config.toml
hidden_size = 256
qk_norm = false
attn_scale = 0.125
beta2 = 0.98
final_lr_fraction = 0.02
train_tokens = 622000000
Each number is 500 + 25 x the weight over its row's rms, rounded and kept within 0 to 999. Layers, rows and columns count from 0. Numbers have three digits each. The size before them is the row's rms in percent of the matrix's.

# layer 11 MLP up, 1536x256, rms 0.193, rows 20-45, columns 128-255
090:502496504519473507477488474539492459468491461525526553486514524455495459486523501500507527471488529526476479500487476507453491512558476561463499481514487527528483454508500493529479508504483525505529546524468497472469555490517449510481495476524505512464487459492469511501471465467499503498466497504472504498498494503523491469514462477488512495452493489452493505524493517503500475515509
101:456481563516493475548475492527492488512497493544474508492492518513476470514506524481485481500546512477540460523504502511483478483497501476462512499505544491518512503566513490528476467499512524531507485510505502496496499473464508523461516534502496503432501440480465490495502513502479510490459495515486476469509459522519481486495477501533466518497495485495519522468557515453505506496523
098:547486508502467487514509461504483556530444498461521499545490416490503477532495519520521518497557510511453494498456492517483488486478481496529475530513494515485526489493550501489491574498519554485520524465473504509488484496491462523494504517525478538513498524502499511520507481499491465505501507491470491474479529490514471505495514498493505535498488480515492499461472483506520469520512
103:512488514498518484477518501480510526490458506496444478495477487484536496504502523489548470538518477527430490498509533457505496473444504501494487491471493513527474494488500489476500490499472494511479544555477502477462507508508497501456506489507490512466470444527491503477485495510464553537489524517573514499482495505445512513512483499483501499509507503510456544455470527468513502474478
099:493522487494488500518425512486468530488480476533502502474499492488505501479503465451483474541497503549482454505517488590457486478484482457483502527521454474457525477491518513501515516474515509484533471507524500490512515483489516535479487492491506460487513475505508476471487481461494484511493491476549471451538539483500505474489504520493474513477493533531532491476511495511483517509478
096:515508490500469515493513519486500501449470515505500458535478499488446549450478501502534465472511474444461463546475520481487486503533507492489503501492433485509462495515430508487518534517521517520455497523516487528473513516489504498489492519517526462545506513480475481476458489502530523498524499497506518428530511468506501529505521497558481519486549505455500514482533484532456498507476
094:494483459500449529523482486492487497476546454468432489524509476513487499489534506492504533517499484520481447451470497544478478505480468529507517479501506486496514505475518496481498505504506544536514543489508532468504462526529527519496482473514474512513522474494503532525484499538473488532482499494509492504539495461509558549494509491522500500542518517480497516461480449513457456530550
098:454512481511526474487543469482532471515500496465483472517492503534472473483477515524514500475496521484495518491479477451539481456497510444484506535492467494529488500464480512498543488508502498511517499508500481497511471493505511503513493478516553531519478497491483511494563438490543549524501555529501493484530502481522492518496519465500518505461491578513508450549482498507521466522488
099:509470499522487524514512506480476522475473529518498512460491501542491500478517526489531522494551522522481524520506503502530555495481487486477496515499507540479488536530519502532495532564494499526497480482513500481549490462518492449524481492517442499481524488525508537506450503496498483497493528477514492500505495480440505489510524533514557501492491462512489450475509523490576454450504
100:510471495526501530547474491494517532489519533489538514552473539479550543451443515522482474534491465492471508446519503475528485479478493523456518535484505511511493512502502531487520491558467526503478506467503528506512504488470552502472518520478456552442517484445481497443470508510507532509469484506490479498500531512508468491465521514507524469478531497473475480488489485507472528514500
107:494495508462501506505458521497514492477526514440487505512468508484513463504505528468487526554505494470478470472477465529515507527542515458511484509495509468492493479503472529493522497505509528522484536521486535514494509498499453489495465462506480479481477537500464477535510505473535536528452467495496475485453466499500510450543476493467531512508516502496503464535523539503500519483503
106:467530496532476530526494504498484474558498532479527477485501450528501486508487460456527504466457481523486507454514477495495523503529528478502468462490506512463494509497498513530574498498507485507490490486498498516502526524488521476517549497506474485501504495550509486428492511465490497496490476483497545530514508505503515503524503472486459501511471471523487472524436499454489495485499
102:480522501546509521517480468467503495475506524498470522528511469447515482461472486492490512476469508480509492515486499476577482500504512509493527511473494496506489461526505463514499535522481501488507502496500514499539516460504565465490543479464506501484486542480471501466509498473477475533471489463499470488530475494476505449486464509480450488518486449497523516469536504532489515503518
096:462502534518545473487497494501503502467508468489497516500538518500498535459480475517482466465478508475501477515504500483491526518495468494516506440492469485484494541501509464514516505510498508552492458507470492519505514488514507521473492490495474515481473499517488460509529558530526541517490495502504494496537512464498492500453477493476521502498536534475470530547475465493524504511503
095:505520520500527496520467515536538477450514494508534512496530520525508472532503462512527511514537476499509489529491507513493545495484471474495446509476488508466498485514536552498457481510493481517499484474502515498510522499514496478509522455493462500510506491499499504462451439533491484504493473528489507452490505492469536506502504498502512457510488517499454492494533514477487531500484
101:492516489506475443454488526470487496500493513527512492560480496506486515473489484499518503481462462508490517517514486480528513525520502497551528523429517507502490526499489499469473467472438467485528474498531525522498500501483528495500518507544477542517441563538482487523528450469513519503441535513533479462497526515515506476484481490500514493504531527515512480530473497492517521523501
093:472517462509478522506479540521495480520532460530476495459499470479538501482486499526485445524549484479492495540478497510474514473488516516424498485517529472498535491528565508500491494499476518510476501514459514484514493558494470538496440440491552502482455525491508517493485489497511491535480556497493513513496491506513530505484484472530527550494504532475536521494486471452519466461503
096:496482485526509481521457502474534496530491501508514466481518507467493515511486502514511510465543491485515480504517491490530477480515472513538494514500508480568522504503508528481506498485476512462518502508516486428453504507528498489506469505504490472511533505495527522560489466510523480459533510504471476519476537487535479465461504469515500559507528485542501510497513489494510495474500
092:510485503491516447510501517490515571533460471531519511478534474503511517501485515505477536457509536523474523487483503578487462509512517506498492527529492515512491503504416532494498538475499514532493532512471527484538490469513502514518515494498495477516480555486468485490541507527474503519502519538489477532527508475492501490473507495518476515486497517499482497490511484536514493531495
105:549517502526453494517526509459529494495498519537454493510472488514500521511537471542483503505477479516489485538468480481548480522525491507490503537505516525508499518531490511492485518549478538564486508506564537510516507481510511466526438462536502472497545499468508484460493516511509468517515509461503465493482512500485470495487532539481497517501509526484548507504510455525544506448495
107:507488550497569514519522514573529511521539454532513512506494526518473503498496532550502514523550480483499503538522534522559533505478499495530518511532489503516480536544531528492485540523516540488519512519517498532494489483513511480508475487488525501476516512500483493518520509507532470543490524522477504481524522534513487519515495600486501505490481493468479475555488505521508532548480
109:495524461508517486504474500470516448508485463480518492529507509525499510511481474513495508518456495477493507526516480515496548509485497505491538492527503478505498463514443503528488496465512503489519502502485534502470519523514509464520474488493462483526540514509507494462502521493511493544518528514481462480509465497466482512502474508467481511528497511450480455474495533531496491475490
102:464527486499518522468517476508505499442475531491509484502490486483504471472519529474469501476511508507525526490521513518568491511497465513503481504474484471521522494523490520523556519518522516501523536486485497491502491546493505459503513532487529545474543500501544536466525491488533502489433522495470498485476536535485547519467504509471559488472508516467522492512557490501498503489509
097:516469470481494512515520511470503482471475501508502520481517494524464497526511498520521469516549521494515539500456517489440476487501529460517523491520480499487500473484501516479528497479515507483486490448523473480489505507503441561462468526487519529535490491533492495508484475454486524531493465499510486475485494485460524487450491501528534482500524540501508486489497498551487496519491
097:473498522459531467524484493509503528523509483556476530517523520466476472498524493525502517484513490510496522472520523468475501503481517462477507475514460494513510469513506479452553503504478501494479479484534484475512536505500507493480534485528533479526518481518513504522480531524477504506530499521463482503486509484500477528480475468478483529478493536506558476492516507461484487460501
097:499501541494530474506535500548512500520480549511534517511509467525493514564462517500510492509493484485502456484527479495517456466441468526512487424496495488501528503502549489494516520497511524470516471487525495520515515502507468494498526485492508492507502469515488522502490522530540475537501503524518451523523540496549556504488515546536520487476465497509495525535471530472512496536460
# layer 11 MLP down (transposed), 1536x256, rms 0.21, rows 20-44, columns 128-255
093:518521443444504529513508516444508524475516521501535476510477482515496517516475510531512533524531498454483528525489517497485516480470507489577525555472490518488483538492520491512492512501491525489488492518533522522450483482487514502518520517482516486490485525516548508517504479511477508520527473496476505529527466555479514536458531480523457520515532487507504532461495483495483480510463
093:501501492495514527478514463486495485491508525461461477501488489500493525507517482490507498442477519549489527510476475517491525469517468537505501476481499513456510509544528518503477475535488459510459511527496526502481479510489507520533548469484495507476468506488575536541522505524543473520495527494493543472542520524484503542474517481479546496452524534531489465491498537512514481485502
107:511453492489525483494475453513515512503503496527476503489509525523506499508524508513477482524543473486494527493495491507477512513518514452503490499515497474453504485465456491512497529511477516489450450522511466459495504494487490505532457522475525478509508487506466479496547529430480525498487535508513447482527514477545523500526466525493479470554508508519496530534526488509542481531471
100:527505450481473541534503485534507480457547509488500508497513515474524528470511481512497553488495506499521513502492502501501510533510530472472486476470488486506489519453512482498498515454498505486549441483520500499518480513508525481456465525521526497463493480485522466514501429507479492535503501521549513533471521499468490532524524508470531508487434495512513435517514528512505551504524
100:488498501523480495508508479483489545508491471502527500556557461516487527501559496488555483501503573503546475527480517538499480505482503526477485532535525471544476508489520512474468496492536493533513493513504514496491498510508485462499506492520508512448518512487505453476496509479483483511518535511541492554532483517494513521511496469475516448505473503539461493523480455503495486510499
102:496537517521542501497567510521495487506455520531508502490508503472523537435546519530491491518552500499522515487503485519512544473481521508473499464513514523498512493456510499486514449514497475520488485507488520512508483523464448512532461509505526520487501511564491538463446551492515480507490560498500458519457513480528511478488562467511517480500511487500477487523506490459491509490481
098:498503500504536502508517499481500551515552528507512466514462502556491471496448478498525496473469481496480501497495539485530513507509504486471501522471480491510469503501507500503525572525493463521466487531527532469514526506521524470542534509477510503501517513507468534502452510534526464525553485490477482451491474518454453522477540513470510536502486513499518508527506503524485475429543
100:472511520501493525526511521467492549488512489473532520529483526477472485492508500493482490478520534516532491483502507455492536501503562522494456480472532497504511473478521498492450454499494499528483521476495461528537471508458505514521541499475495482500478537486485503537505458527511488443498497467517471527497499517506555553507516511541485460490507447475503548520507499530485545488468
094:514534488500462499531503522506541493509540520448479519494471515483487495550501469552485512508461503507501487447495509501513477496501521486502514451462521479573503508489499494505589484457526522479518505539487547527488529516538515543531495518474512490481479541484535495494553497487533517482488461497516496507502511514527488458505501494523430481498475484495492488519521478520471574502474
100:513499521491466453514449498478521491512492511462518482518476462495470434509470472511515509478508488497506482498545502493508485492472489551507544520513519485504533509515475504480486501492516522413474529526494504494513514508533510526539506522485477500516509517525497483470473509526477520487539516505491512495521523523519506469478507535483526503501500490481465514518475500504552514498529
114:542489524494507463505530521502514482504463482552513533494450543502496528602476484520468531499499509523507490502508506501535494500480524520509517543533520502513489477497501498471482526491537541515491477501523475479473537500505521507529523485479510533516510498512512464467508512477510494509511483534509513498504478482512494456496512549536458476490511476491505522518515508533516543538543
099:513458553499487514469490502503552548523538498495473540488512427492466496518511501485538506504504522473535487517487464527506481494445528493495536505493542497488431550484499497524499440482501498548518462479491470541460466461504521518499490457564486448496490513466489467495486513559525509536495502485493512466476488485540518482533532478495479493483476477489504545497498492508489480532482
107:488441449480507489500464519529501505510504514509497532552464486515477498483504481509496484526507508496468530479525528510492506431532475485524493525475488477496456503498521506533501515514519496505523480501510520529496488514516543478466500468516487445513476522517491487488481485504523523501531520491545473479524484489507502487464528454491531500471524545497480447505448504479512464482481
090:521463483503488497505509514534463456502452499496518502470446485531494488519539502464520508509514520506491512468466533501513442465496526530481533540506480502520508503502494542514483512507534504465504540443518511471497498482509495495526493490530540519512527568511492506504498481475490458505458519493507496498478483496505516514531490534494510488493458485535511476546485535507500534502455
093:535482548484476528495511512470507500545469529490509486484467487464510538490460496492478535506485491519495502494467510513453503491485483502507489520494537517536494476508489481559505526519503526505494484472525478473477436524467489505468502532521552501509527518470489488490532461451508467514476538471523538528530522531508498461491508494517504481494457480505518469498478487532463456515518
100:506501524493479516483468513520499538498519542462529545529498494506500539517504553505518551527479466522511492510526495455509485485470500496492495481485502460536526469492478511500488494487480476540496475506500492461492514515469467489535511513504536481478458504477460472530530443528505469511517477514501471457551493470500524510489481498491475450534515536461493513512524523477510523449454
103:493492492524494502485515486503470494512513530505447498504478502465508501534501542472539512507480507497520479526565500520485539466499497543514524520451419466514488510508517465498530517499515494515515486553507524498477499533495502481523473548565499517549532505494514483488486513506452482562483507440518506530523491511518464510471475505508533487472467511482469540483473520522472478535472
093:517503442494475532452487483474497516495499540493548514463486518510504447542579491539520537535487444518512499564484497453466508490512513466533542507499478534485499498487470516499509507516484497519491432536474538518507532483488515501513499534526494484473511517471505508471487494492460485525508485497545472492543502494499532527454514502496506518475458459476495472553497510446475540486523
097:509499520506482528497514515492491504484505492474519497505503487471486502469504491511524472574487507477478469499513442476519575503498509464517515521531538502484501478488492561467479500502466516494503494509558490503470480519520526502471473481537485503514521517497499459519553529494515487442496519497494515499512542515478500511518498493507497481518484480476443473453522494449505504506515
110:523506500525500517492509503550516507497489506506487471479527538483482488497496517456486464491539502471467496506495502500505503527499535454491525512495482478494541525464497490503468484480536545502535506470500451476516458503484481470489516497487496474488474524519522462476537493504540516499497474492500550515565526516501467539512492458497479503527519474544532517513498498530507532488513
098:474451495421506490513524491524499513516514506526510495487529497491536520473539512513486494503506553474506487480484521499508496481501533487512498535523510530507497471503499484543527506535531534552466504495492539546501493500482524536499475520516505532506479501517514491475463510508553531498464474502517508468486504513496491486470486656495495485533506516495527487518481465473475487498515
112:469486504481499501514465448477473490505537497547486488491475475507481522444497498536533533489491515522508490524491506479453483482500517512506517489524506476528556514501495493506555506501488520481526481485523528497521487462457531516518560531529458510513474468523504511502486497473518435480479507504451488485491495523468480527474500488490474503515496525492478531512493454553499497517575
112:490517520516481506504448506492509436470468458470482566504525511494484485448491503475516505489523529495524479521515499491521516495537471463490476495468508501538496522472494498514537522483494497493496531445489484460530513559461501534489455483530449446518482521495543512512529482469468522495489515496501538482529509542540473480517513462439416500533523486489504531504479519518507483459509
095:501507540462520513511488501523505482513507498527515471510508503503457528499475478503428495496494515508474530501510483482507482487491485526519480465471499515487470495523526517437519492459463508479491473452486454487481504510503431487525496510503500522467505556539459539503499468537480491517467519469505490470495512450529497477557509512536505509500478543485510528480492508526520518534523
097:496525502541518517491519485524558465525484473526429506497544509491536502496469479496423501476475462517464473475487476492545482520495417524541486488493506502499529526533527500505472475510480502523505517492504488524502484508508491527483502486492535495457498525492470534478508466485515515553459534528529541508521541502466488465499509567494498535460517447497497484537477469537508475526483